Each number is 128 + 24 x the weight over the matrix's rms, rounded and kept within 0 to 255. Layers, rows and columns count from 0. Numbers have three digits each.

# k: layer 9 attention key, 192x192, rms 0.0482, rows 109-191, columns 64-95
# q: layer 9 attention query, 192x192, rms 0.0481, rows 110-191, columns 64-95
# v: layer 9 attention value, 192x192, rms 0.0483, rows 96-191, columns 64-95
# o: layer 9 attention output (transposed), 192x192, rms 0.0596, rows 96-191, columns 64-95
# up: layer 9 MLP up, 768x192, rms 0.0689, rows 0-1, columns 64-95
# down: layer 9 MLP down (transposed), 768x192, rms 0.069, rows 0, columns 64-95
k109:138091096120125140121115130109155137129156133143103098123124130130125120137128133129160119121136
q110:121124132115132127115117131145142119139130138086091168095140102093123117152131145138128151152145
k110:110169133114130155119130148126152151137147140105111138101104115122160107144091141110117160130119
q111:108147098122164173109137137168096121134130109121131145121110161143121143152153139108126104148116
k111:125139134116125144104158157131114107137127106116109108107125131132140118129102108112106130099113
q112:075166110138115139104144149148107171116135115120163140129129157139146126113082137176162160114143
k112:103153122138100140155131153132098180137120116105154132126127150122135125104077129126139151146169
q113:154090129177110138132180151126115079122121123151131133155130121138119133126144135127099121105107
k113:130094151147100124107181123137106094128174161130117108147126129137138119099113157129143124094167
q114:148136175150120098151147117085086108110076120162144136100131100140142123162128125156136103118140
k114:179158163131090138119116109115130116127109145157132112153127099115160121118131112121131101137130
q115:158102159103122111145152155111099141134139124151117144119145107112097163122120166110123098141112
k115:088105133136164126118152133091082112107162142109141138119124117115110163129105124097150132094143
q116:101116137107135159108100126144138142141130111111108147128148124145165114116137113138159131114106
k116:128123111119136149118129114163133157149121122162075144108118140142132096121135157127165082111103
q117:135098102129115109148117125088129113119147091102173110121075146104110131131135152090135128114134
k117:150147131136154133162121133141159088128145102118141131140069119139110166134094117127140115121105
q118:121100108157098133138143118124125138131164143128159108158167115142135116126109142144153172139131
k118:099123115185115096095147137129135110147139141151136106166151113107130111134127162122143145135107
q119:147119104118119097168147078155085126138156141122097121138141108109121176150115125127113072138108
k119:114118139129118132123139102173144140163142110135158108161130122126124142137148154114116100119130
q120:138146153127138162153115112120102122077091130094102132094083104142129141141126141142123136114107
k120:156128098141144152144120097117101117120113140097161135112122140164112121129089122145121128103108
q121:124145081118129117113113126128085115145126135115114134075131110151127144156121116121150132133147
k121:113147128090128137127108135129089114155131132157122153112139119105163108128122131132092142142133
q122:126093126109119126088136113102163139122113116081139179141168118098142137079133160102134127148087
k122:169104126104145142103102085138158107095117135099170171141144128134129143134125141139116142162106
q123:139115148142123112149191107126121162103114094117118124074138157131128122111107137092154104177117
k123:136085157135131128131156114144109146133112155115159116146119130121141131105093102106127136126125
q124:135138151089174142150146086112108138125138123092135135157135153153097125122121134136124095156121
k124:128147171148139112126138145111098136155141125119149131128157105094152125103100107144138123092165
q125:151149143104109108131125149131131151132160154112150150112132162152124117138116113116124127112139
k125:105134102089105147120095113115125129109120157137132122087141110167134106103110127081121130125150
q126:150134120131142134105152122126129118139158157106116136139123114158101137160163120093160142119122
k126:099124119107144141104137124122146109119152153127110125103147108154125120125141160129123143116124
q127:092101132130155100150175138117160092137146141152130082133103095073130134128120117135134103139102
k127:118102127158143097106170134123125126134110113129117129114110105119107150133122107116162100139096
v96:151122166126087132103146119126132142138134131114129119122129151098134129098121141121110134110096
o96:128123109142131136157139153143130121121097116153145121112090109124129127145142129165139137144144
v97:105122102134124126069115129136122121124087117108120129125167112137101114083090139124118145147145
o97:138131149137130125162120159117127140101140146140137131103090130108145141158166128130124085131118
v98:143096152084121150122106135111092161110117144115125085118129159158113151137106132121163140169130
o98:095132115157139117140156137158139101131142138135148131143104090118118127149129139130120131102116
v99:128138137118156116118107089111127146117115105106121134135134159085178153122150163128126114134136
o99:125094145124113131157147156120152131141136137138130105142106119144090108150108091132145131130106
v100:134140117109137142117127135140165101094130126139131118118103146134150145106128113110110095165108
o100:137116100137131113135102120135115148145106146137098137120154119133094110132133154112154158096134
v101:122111117146095113138116092136112159132123126143101111112109115121116143139168159154122130141133
o101:121123174110148167130136137142139096151133110129132112097130147145130115126082084112138136122150
v102:120122153113093106128150136148110144135089114133142145097130140147143162158119142105116132090156
o102:130158128103171131146108142124135135142152123110139111156127119095102114129138112110119132164122
v103:096162131149120133110160102175126129128152161138163157114114128112145148084116127121159147115128
o103:128126132121142110146099157102153129131120123107080124122166108159134109137137121129112123139131
v104:139090114112087134105107106119124120086105115081115120118143142115131109111126127126102113135145
o104:125132162107145120155130164149113153149126148144145123132103145152107148150093110151144143106118
v105:141137114163139119134144144122128127114109155156161114159121177159111127116126131152122140165108
o105:108155137119108118146116111132118126160147127080096142111142100124163103154134122116128126107155
v106:119098131148111105120121147136130076121136096112109122137119073103123138136156095164142124107139
o106:111165126116157143119113105140114177113127140137125117125143180138120107148076133115117129137143
v107:176119122114149122114133143126134146091130149109103162121170126111091150114152100123134111140166
o107:074131141136103123110122128135126169109098119142140124142099126148161128124089158119159132115106
v108:125140118106122156127150113116100107157120107116105144117129116137123148133148130128107130145145
o108:131144142136124098120104146146118122107135164145150114136126108131111119112124130152165109105126
v109:119145118120116143115117125153142144173130173110131129124127127114158110122153141134151147115116
o109:140157143132170124128139111130111104108122080155141135121117108144090126115132145128083108133134
v110:148147168103137143149119149139112121144122125100104132143117100135121116136114142132159133122100
o110:109111066136098130101134123132166147137102127153137098110105163153126123123148132123079141151145
v111:135134100140140131122106119090144125133136103129140118093138115126138134131146131122127123105147
o111:108092136108117141130151138174136130126120152138155109147107148132121110134136138120106139139124
v112:137155125169108122137114102118139113124141152130105120099137084144147122101095134143153166128179
o112:115105123114154118092177106100115161143142109149122178148111180136105115137137132121126116107084
v113:104123140123140123136132125094112119150117173142123134119131112113123122150117110164147184099151
o113:140128117146141136130129106148137143118107098118122142138113159101153121124120132103101113119126
v114:088102098104097164133115146088113111125094127110155122143114101091162157126099135139132124138123
o114:184146142155131104143138125156126130156135111160106114128125160166079117147129107121128130143107
v115:120192143133122182136149081113165139129134109119108116098134139122129136102144140127120123103095
o115:134088101132130097122130135136123117113136143130135136149108118095114124152136123139155131117158
v116:109121160114157092114144121117176122127118123131105140109086125136116147104147115110112144132123
o116:143153111147094156132109149115079158105121141098126154127150141120117088145110164137147127154140
v117:119165116121111115097145100111125124090127135148088183109128111139137149108114134143100147107127
o117:099111159133157104150128148146113141103105123102133134089129118095129120115126145144162117133134
v118:113116115116120156124149127097115128094129110154079096100141114101151120113095141113125142126127
o118:119139136150153109116105155138151162093120167139143178140110136146138136129132132107113113115115
v119:131119126142142135143141142100109129135132142146156119113137121141171140126132121132092142153117
o119:116102159144086107125122103168145119126122127143108117152122128099096130121137122134173113092135
v120:117128138118154102095161126114137150107130160104107111106140143115117099100139126138117139130146
o120:121124105117121142146134122114110122111099085129148160129098108115122134138123135110159129119132
v121:140140129116119104113124089128110134110090158138138128094122109142138102102124099090125139155139
o121:099095108136149148146131156117123149111157119102122143145139117137133141132125165143122102113115
v122:118126120134117113103125125124138128141153156143141116132134163132145141137130147134103105117158
o122:142133136146149119127117119136135121095140130104124133128102094134094125137126151133147147140109
v123:147099106121159120134108096145170146148139103107147102132137124123143137146122151101105082146113
o123:121107129125101124101126143133101151127109139138129142142126152127130128102145075152106152129148
v124:117131115146115137130102123136112135124129132099123113132093085117156129114159171116147139127114
o124:125111136119143121105126130114126162105128124130134153093127143145118130125093117119125110114145
v125:137148103136161114118081131139116120132138123107121105133148138131111159148133119149132142113168
o125:110106176139078169113146131131134126151106132169143115130140142129147142128118124126113107150094
v126:089121146118105123150153144147124132121137119113108119123111153126105108149165114121127142127154
o126:156135113116157122145096123128133130142119145143145125120130100139147134115134154107141116148119
v127:118130129114137083118125126133112124148104151117146115136121127116122155104104136109112144103140
o127:126126134131113171135144142112125128144154108167100128117139145141118109133148118141147103136114
q128:139135163137127156125163174122149144159115101145135191126125119192090122110126058138135159087110
k128:140140102124119157132153175127117146152135088120077148104192124120154168138160110145102201119148
q129:134129102146138079128135167081127123130125128113125129101128143137134091158181137133120151095110
k129:130129136116125100125150140143136111141133144078131118091148146123146134172162129127112131151144
q130:128141193164133104098138155133099157110153143148189118154131145163122159146087121190063131093140
k130:142122157109139067125144173137140159158134133132144157152137117098142140148084069096119126123128
q131:150121128131141140160126132071168137110099124157131129183154080134131138182104131115085125155118
k131:140121149106108140169163175183077146097108109156110131146144109085112120110096105143168137124121
q132:127128120126130118151105164108121156120179097166138135141114102126100172170102149106095152112164
k132:143112085133103106154153144148164106110121154161108120160090138077105188146117153162153194143187
q133:105154140156092127114076123128133130133076135120111135151146145111133112107094149123082139138139
k133:105134119129114145090118151116145122127103100119126159118107152078143149108092165171073118131104
q134:134137127139171086159162154162148118095139157119125113044088126156142123119151144120136125157131
k134:110109100139096147151156090167181183129172140137123156110086124119142156125168117092104123118062
q135:117147118138136138081083146134153146114079098128147172092182153104148157129111174137102095136102
k135:131110145151129111097079133129083131130049139107123149107199127095149129172119135118100123091140
q136:091144144131109099143169125068137115145165126150083171105121110167176104102117153176095139145117
k136:119155129118097158117214170155123141119148064171180130111111104167085131111118137124062147130142
q137:129093114172103184137130149125143203164145089123142140146123166149172098103151133116098157107138
k137:097140109131113141118173174068145159104113130135096068151128115126124146148137134071103134139154
q138:128134107137111122136146119105144117150100155112168078147108175144130127135147167124132140089158
k138:120115124100145124122099122116169137128101164109089119160094127094142168142121145146100149087096
q139:117125086082150106168172107103129151123165127110113120138160117118096160198142098126142153127132
k139:155125110123144123154155115150148163112169079123098139134133074131114107159104147152171148122147
q140:125116054100145153125193126118145119124068117134099109162146140159118140135101105143115094107130
k140:135152046102130145155170123167117136153141116095112115148156146107123153164121075151107117122113
q141:111095152144147135090092129141137085101166145148091143143153161125127128124159123131084109135103
k141:145115133144148128084170131074088100171214137177146102135187139114141120124114106153115128147117
q142:125120105094133149131116111120142134087125146102174173153185125159141153118113186121144105122136
k142:105132127147131140096154124113139109116162159117178154135146116124080133172150181124145149097103
q143:068113168185104103144179155147133101135101093138131126153076115074101119149170159098105153092115
k143:085114148172082148165170116166110122141157051099090115139102179097141113139144154139082158144115
q144:090119111150138109113160119116156112136100130130096143107153153118127208161097142128089105070114
k144:129127139170115136093118117093135111133093109123095149113179162155111166135188154191100104119103
q145:140151144126126139127065124106160166139112177138076144169098102120079139117149147157124140103080
k145:117145120117103069122145146171114126103122107146159118142124089137129176173169154158107184115111
q146:134088104111081145112151124167165112160145110138165114104172102180098138171148141210144145093108
k146:139121068103112106119152108136181125157110120126132085111137083137111167132136109145107093113137
q147:087123151129146105120116133111147180130140112134125121132168094140157116139151126126124099140124
k147:119104147148121121099123162060131098097141127135134163109159116121067141185138132147148118098099
q148:140098133144117128119133072146104118129157145099129121150106075126133137125142218125113142100179
k148:132168136138107113157157111115156103136212159131114139167138054102121118099160142137102098132162
q149:092144086097103158093140113164146158128142165140133180127097190149116138124138120091114124128166
k149:106139089130110077122101099133108131112100105170125206133116124145143092095150119115136146090156
q150:144139154112144122166121110103119162105174181137142125092168126141110116104077110149145123065135
k150:169133172137094139142161125129103145130091080099143129150089078097141106104148089114157157091129
q151:123148186165150092108119086127190106090119122118117168131131133125106122086113169159156122142159
k151:085128167105137131118086134126170100117126144094155149124163163107084119149089138117118117138172
q152:142126160133121162115155158102127064138158134104112087143159101124140105147111141110183053134102
k152:146101134126128124104161159164105065149182145131118139144144121145121132128160135114120069160172
q153:166122155092136145121138072154110136186108120137114079121144126142161115128167140101121159126129
k153:140183149103095109135125079134109160177147141160112151102142101146154144090147139084104159178152
q154:120118131119156121126161093153143112130119133134132142145119110130112174102134168099083142164104
k154:147139142115126169107139125131082067094147127126105173140124132101108152107125132087089145120141
q155:138108133151124186144087095148131137151130092081160157143183117136104119181137112098057112135186
k155:120119118173151192124156083146116114119141129089102107132099113151140133192144132116110137145160
q156:088157110149116119130159129127101145139136110136118135126129177136136105112115129173126140122115
k156:088135118171156076161148142085088136081152130109102172114170121108130124122104115184148110106100
q157:135133184113111106125107144137103148089146096092122091114141166128144171113150051149140111175133
k157:065159168140129162113140118093130129141106109119141124133121194115114119151108092136153102162123
q158:118147093147076037142106124118121142129105178109151128132128132145107090108123131097132120155088
k158:127162171158123094120100152113128115163084116137125178119108093123097100163146113108172109185162
q159:156086116139138159105087076148103103162128083136123084108114128181135144155131079131090146086176
k159:192157102118149148113134127094090149111111119144131122134084109117143166112151107123087115140161
v128:121136146120147122088148144074138145126142128155073130111090102090125104140124157142172128093113
o128:156137114112143161145149145150147077111123169147167156110153162118139142158145058137111137124084
v129:158137115095132160197149150096089104102138144121161072118133100115130088154136109115106132145126
o129:150140138112126129107200139079114107133141136169111134146105106134121147119134129123146141199119
v130:116160166169160128139105114090079067108120160153149142143135118192154130095135143145104138142143
o130:109167128113134158180089103118181115165125139143112117048125133133161122127121112088136147150142
v131:102190138061089140138062112132190121102147140151113139094129112095157125141153133089117099140086
o131:150069173128081092137111137094113138080144112070168172114092114152156140114119126116127112131125
v132:109131117139165105078092112106152135124081103189078148159130126137164098132065142146114144126099
o132:136102123109100084122171127077117124126133147111103171140100074114124103146093106121117175167156
v133:153143159198141172098148112127133155116146135174137136144116159132187105162128134144135084089126
o133:212071139129134114109157166098162187122084117181118122091194156135148104161154110171068159135108
v134:131129116117131135144146190093136124169153145084154136087093152143091104141104153130120099107190
o134:127139125175173163086126150172098124104141094114125149120146124077150101144146139160113173097173
v135:149119129103079154133104125105176126143149112177101109094124123119076126094115143112112105136091
o135:091153141147154080137138209147120116147145154085092108082147140136099132160143097112137140116110
v136:107126081116146142112087147095148144134127107123131110122112145137091108175194125074120092137114
o136:099131098166146120166158120154146063130120047100160122096144111120114126108156098122171121155116
v137:124152111090169109133130184108089179139123147127120092073169150097163148126154077125148127136108
o137:129101139149139132146163144133152130138155115088143138149175116139172124114128123130066099135084
v138:126111112124155119141077140127103126092150086105088138125129199160116127122112127150156149127183
o138:150110112132126144121124085169113127142187182142154149098094091122117151090145122183086110105123
v139:099185134089123113159179130138184147131099141103092123145156126087193163124142189129130178091160
o139:122140162129112135120151105089098132132096093141151143171136137165187151108140107151143103085152
v140:138110101113108086125148076077127102142119150144115148108138132156175098117118123161120073120113
o140:138139118136047139110165153152104118138116142139143161075107113107141140168103117134180090104097
v141:127150159115106124112133072097099134059131157120125088147091184127104112152150107067105169025155
o141:130073139141134150086155081112126125129130139099108133125155160138130142083136164095164102169132
v142:072173092136097152125148172145115164151135165173113134143109104113081088119073139142145126118163
o142:151143090068134126120116154130106169136116112097150093096115132117172106072154140150167134184095
v143:136112135139143141121114124191162156111097119115113101140152116075103080124125096148143133087089
o143:075143200099105138101138069131110108118136164116117178124122153142126120155114170115066096218114
v144:136122118159075156156101127130125171168108141167162157100134106139123147173128105102130117128170
o144:136120115147163132100157174158152186119129104157161122167153117202168101122137168125108178103102
v145:193093120110075138111130195111142138165094066051127155143089114106160151157100166097154110117129
o145:150133099160118068108112131116122115108149149100155110164120123111142111085108148156143113149147
v146:118076112120139108168079147116100132095129151076166114152142132165142104145162116113094125124141
o146:141048166121150161100140121118164148109175109139079112130149151136150154109101139126150148161103
v147:114172121135114113156114144127152094144182132104113072163145115157139175144117088137113128145148
o147:117147153179130151144116052142121131144086160059112098099131150141147130100124156140197086127065
v148:150176091127135146107061172097124140148107140122162140156105119069181117120129164137087119121108
o148:103123133165123177141101107162106130121112152120156115144135063086146129105126130126167133082074
v149:171087137157125138107115134094155149120174097182149096158112089149155098083200141163150135112175
o149:173131092077099126136098138161072095148111203092093164181177131195117151107118125068122095123128
v150:115075138152107141114109136076137163077092148110128105110090108149186157101140114158111155112145
o150:133177115162152092109155114140072174123100109112106154172129156099108128142088150136107071140129
v151:136129086178138103144144140163145112155136066116119150160147172152149136112139147143166120103091
o151:125106149111174165058139098136123122108152173075107099098142132120145107169111145123106145149097
v152:106179095121097125149128096092086111132146071120153155132115121108133146122154153141143089109099
o152:126089163105144105078109164081127146114130155075118107135088157093119104129140147091113182089101
v153:129101132120111149134153141116116105146061129167089141121140133128107106133133170144165086107112
o153:103168118117112135130104212157168095083120104072092127124116165127165116099145098133079111118112
v154:152160121135158120113179133100180152184148110184113190146049153094165121137152130132153072113095
o154:107172159120181166149109171120129156102144140106155118172117091151148159138062139095172160097151
v155:145083159078128065085115141140128113119117109125153131153122183112150141140135098095127124134190
o155:108101095106141099146105119128172115145133090106125144139165126147133168167143108119076105154130
v156:124153151093087090128104155134132142168120130071137119134126163169104103104109101174112136116086
o156:129141156102077121103123142125164108070142188127092066173135093132153170086132143127116142157177
v157:096094177142108137121150184166112149070130117102139140123158128136106106103154128134142172135112
o157:106150129139150144148112123114095157186139143172141161076116143121189141102070130121096147123089
v158:099120169138118111142155150127136123116122138122107086092098158194091149123113127129136146132107
o158:100146127126144128154133117092104170138123122122124085160145090118139126183153138086131128071101
v159:126142128177147152176165124103166150136110174166138148167106123144140097082123136137124124180103
o159:138159154112176144174117146141087136091110107153119087093101139138119091163140096123083127146120
q160:103140129122149096144125101112125111106145196148149146148149163100076128140108165159174130133137
k160:118150107117110135120104108128121106100130131141143131151164091107174160140132171131132139153108
q161:149149137140143143085127110129131092131061119117140141107125144116114139110119108145170108102094
k161:127138125099150127169091113145139104137091106131115118114130103142121157142105102108136107105103
q162:147128151172115115150114150107139116134158135114116131135116106120165122147112133129070090144119
k162:131118188132109127121133142140125119113148165154146145138116138101108140093130135133141087129088
q163:103123144136113148151155130108120118141068136148094122142109127104105092119167144139161110149139
k163:150126149139118161137116129113098119127146144117131116150140105121151105129135120156121115105106
q164:131114131148129131124130092145115121182105138138133132097145118143097112154136144121095147132148
k164:115108098131121175090101110152152108165104135114101112150142129146098126133151166100121151115133
q165:113131121107087109126096154135094122159108093149146159121133128156143143146122115134103123126147
k165:137105131130118145106079140118128154147123108136130143129109131118125108132105141158122137138115
q166:113125104114128120121154107123138121126154180142157111097076130144116146143154115124147114132146
k166:145143114115126105124098116128111130158106130098138098106131118122153097142165117143155120140150
q167:103132144158081114120123115123131148105128084119137079111145119121133096144123145107107134139117
k167:110090146127107115136125160106139129112148104083151125114134149097100085152116115097115117147116
q168:144117135143118126150108150138138156151158124154108113107138144140110099124120106134138140124123
k168:123121100061113122114161109130125202120107119125112082139113088139108111157165124140119146126108
q169:129125139099121128133128131110140109158146155115141142140127133121082126109136108153141121095125
k169:129149107128143131108138126149136139113103125115120113115118113131107133097136155103134143092141
q170:137079125101112087135124118146161083106145124164121115136120111136141131095140126152162137123171
k170:092137086096135069135132154144129099119197143149149136131103129118115155124130135154147125111137
q171:126181148133156143124129119119127148128112103128096122129153125154141106096140134114124115138140
k171:105130115117121163149170162115158107079140153122106117142139170089127115119114116107108140112164
q172:166154128132150117151106150116144111129142096142165130162137133126143151108149140136124128117164
k172:127121145148142122155120111093151105140109151144135130169122125093076103132159120097137147129152
q173:143132143119173073119142175136092118133109155129133159172129142132150169110093105126150113136129
k173:154144123112109148106130126132108143113142136158127097125148145141130160128101126149095128112140
q174:118117110102107138163162131162117134134116142133112126114130111139133132132106098169183153114104
k174:110135119120119147170142152122116163154142110129100112113119111132129132135133109116149151128117
q175:115157115131095097123097110120123146166117109134109135109116142170137118114165144105091098138121
k175:110115143122093147103146116178127149151125133131138088121111163167122148142134083098134094120082
q176:098119095128107101179154165114133156126132124146117078114114128162141122170157109144111120120136
k176:123135091140119118134178135124171146132139103144088088123149112150133113117137139139109144171090
q177:117112137111136145141136109124118143110103158148124184164145101111142116111099134172130121091133
k177:148150121139132133154141142127124140101116128117120106126149129127137139088124184139133133114125
q178:116148118128130165098138123149103134150109126142153114097138153122135111109132123120104123135122
k178:118153167147136133111095122123110119132159123143110127106131166108147107127114156167112142143129
q179:122097120108124146166135164125142111135163119132095112085082116112090177164105144124109140146132
k179:113131154136079119122151149106123123132131087130125097114107088117150162120150113152115156135147
q180:119089141147110130098086147116129107128159174160115122138102166135133114143148127139117136145109
k180:145122103121131155126128117119112144162150100162109113152137122105110117096138137095123188145121
q181:102151152143151144152120151131161095153098125120150116135127133132125125158121159090083151164128
k181:100129139138109098130128135139119119122146154104116135138139143126116133098121144105117102163123
q182:120082131081144136101128143153089141143110166151128148157099135135098117080102085157162124128121
k182:155120098110130124146111151131109139138106146126104150140097122143135112103122135108132145121136
q183:097125138102143138096119140103157132118126100094105108139125085125107170151129166144085144112127
k183:088136168169106138133088098141125132142104096123121135117135096113159136123120114132089146126144
q184:129123140115095126095113086153148133093124163130135109163113097114122147109111101129152121135097
k184:143134092102143123131111127129130116130118141154133088146111128096141145159104146127146141153150
q185:090126141129149164099109102140126139135093145115158131123168112156122098140182140156150086101146
k185:119142095127153154078083134152096135105110097115127154069159162121149114160147155141095099125106
q186:152129097107132107108133123117152152079156154128135144153122137105124123188142142140136129091122
k186:167128077123152108126173110076134158116143127118136142129142111178125111142127181138111129134149
q187:144116123103119158118100098141112119145110121163114153151090135126166145121154132148139154121132
k187:136121088133102125110110096145130150152130132159143148135096141103079123177148168113102192117151
q188:142138155109107171127189126129116103192135109137111119117142071131151107133125116096092150148169
k188:171109170116115144137135134117148086138141092118123103158155088110126116160118127071116104152138
q189:127126134116136100163108179123146132128098175162150097118121093124137134142143113112153142109146
k189:119129154126107124155114139133173157134153100168131089147125126113142139092131103131134115127123
q190:122150156127125127108121111096106083086120132162150156087140116150110128129141127138177142077113
k190:120148115102127132128116134118128128134125129133143167123115151133131161115162146129148163120130
q191:139138131131147133094156164106121147138120129095149121106169141149110132161136114112115120107138
k191:120138100136115116107147149108136129137135115168147159105163127174102111142151112119101130134122
v160:112127114135190156144095135149138134115113123089145121149137135160071144121119152108148152123110
o160:104121176128189118135107155077145140143137132098164134118111118117124133128096134138158128136114
v161:114151123112118130141105105130116100137154122142145115133161113131119144119115140161119098159138
o161:110147155147087124162102150168120131145142124146125103163114150095134138164147125120093153164117
v162:111114141127131131115114133104126132109135126117120143110142136168158091111123152130171145113154
o162:108114097123092097124107103156151119143122152126118093103146120134116129136136124131140087119124
v163:133117118175107101115117132109137112127119132110139137162149123108135114139146125120144117131105
o163:144113153111104127105119115153173157146141148153148107137111121149124132093146130124160121141097
v164:125145117162154147173120110146114111139128141143112135145114095157142116145136087133078154154120
o164:165146125133133099145080125112132118082110110118092143130139114122177103116126110137175150130102
v165:108138111129125111139123126131130139112107111142127135140140125143106138116165082107151099104117
o165:135155145127137121132122131113141124094161121144122144165149128126116134107093143132153131110124
v166:146145112126134117114115114125118126154126112152117119113140140136113108100144147111150097139101
o166:123107169142141105117121113116140169106113121142150143133119126123101141106123152150137148139135
v167:122142124106156111110137131122130117168109144115115115160111130134125149106160105145109115123154
o167:092132178134137147119101135125095122115146142107155115116129143146150127114128143145141105155109
v168:086108143139103137143113125106125157124117132136119123121131130083139108143117163116162165133155
o168:122135099133123104138112161101106130111153141157146128166156141119139129119127156100086097165142
v169:149106116169140129134115095144172131125113134147140153162085111148120099084158111144130146186126
o169:143125161130141157111093126140119135096128156069161153111148107110137126127119092118135124110136
v170:149113142108118147156146125101133140114122129145130128124125106118143151135155118141114115146092
o170:136110122143112148146111145112104123102125094104134147134106139124119116110095118119147133158148
v171:110122133137165098121142110126134103136142094113088168150123134129101157172110136123134150133116
o171:123136119127092093146175162108120137127175107145107116125140107115125085105110120132122127121108
v172:174100083103148138125146167142156099144121132124151100135089102147079084082111078125112166177120
o172:102128172121177142117110119129138097112143096146168135093154131152104160144101136171116127117156
v173:115123106127121140136151123137095150133147088129107146154125136093117132140142123124142107124135
o173:131139122124112119132129112115133102115137122111105129137096133126152110132176157135106127158123
v174:134108112144124117150167117154118130119115121145130127109111124123123110144122146125146113105127
o174:093122132110115107144112145137138141112070092121135150119078172094137142142132108108138127131134
v175:128108100112117125160122136132128126121128160095114166129127141112114090138141124120140124113167
o175:109108135152140133136156143120140129096121159128153110168146120136119106121144120139180088128121
v176:113120135142128133129125130112146168115136138177111119142156159113155135098127149162130133129144
o176:114098108149100105115160135097099117140117124120122171151140148118137096131127150099119090138093
v177:115135155147126130119095155130130149148134144100141125149119137159144145123116141136148138128158
o177:146147133151111113137124150139136123125107158125151078132151151169125129150102119142105097125083
v178:128151104157103157110131126103121161137107123136119131103151129122122135106080122155168133127144
o178:130115136110102134105139133120132150127129111113134140155091134129128110185132152123097135132094
v179:151118105147120125143108134155148149139128102116099127117117141102123119120125098129102157123127
o179:151126096113150097172143127137152088110108134133137141161092086148113113120146135149148120096118
v180:143123136089113155115123177116142144116141163145105134110099117131109139120122130136116135146133
o180:102113152166113144103127142122120098131151121136130135167146118154119140130150143119125124097157
v181:106133138126103157174151124132134115107123143141095140120106093108149147125141097140136138148131
o181:125115121114183159135121096126134101106155095132142117140145172134147138137138131095092094139135
v182:138108112137147127109115141127136103130142127100138119143145132125134136145119112095125137115115
o182:116150136131130117100087090130105114132127112116148172111132161144111131097138133149132092125113
v183:111128140153109127083109122145135110120135119117098118095127097132107123105113106109164132133153
o183:136129136109121124148132143127107134123157140158144175143137114146111137120135110157108142153098
v184:108116115097115128098096108136104144131159110132103135149142134101106129105147153142138110144123
o184:143141130133124126134131157130141144125108117122123129100128105145142134129155133147123117121148
v185:169134121128133107123123154136146144171108104112118131155074145143116110162122108116124140151139
o185:135167185119136124093161157127141123110106092128135149131129123138126123099088118135087145118138
v186:128112106126146134117115118115152109139143116113143132129130122156111122116127126145149090122097
o186:092114141156122140139123136119117156120089108130160115095145174117109105116138157141120130130119
v187:118157145152138127127128137113092156129149118126157127110088155140147145148102150141123089105090
o187:100160122142121094123117131164135108147130064139106145146120093118111135160119133117117140186148
v188:149150148108074135137157113146146131145139110124099119101151133127135115129148133127116129137126
o188:145115102097130147109071100126104129126104127154134134127155166137128110157130103147130139139142
v189:073106124128102089129126144142121126128139132155134144105127145116118122118111165152133115110119
o189:116151091127138090113112108137084115161143133101138139118120144138109121134153099112117157112111
v190:122130123121135114113120115104153135101111159099146097138139130122127130126118113129123116129113
o190:147142166135126169101128149107115121133148138133149117126117135154123088098148103122129108137170
v191:127156112152144165123127117121143142144135108091142134111088140142114130142124107119130112132113
o191:115085181123169092115130160101092127119118129133093127101107129125141179153108118168127118114124
up0:160108137151170110153060146127139151107158063133092121128142138076098152161134124140145130128172
down0:126142110128138102152165119113133121105127137129159125117134145144155118131142124133150118107105
up1:086140129125158099128141164173073146126085083147121131137093139152156166152102107153124096138123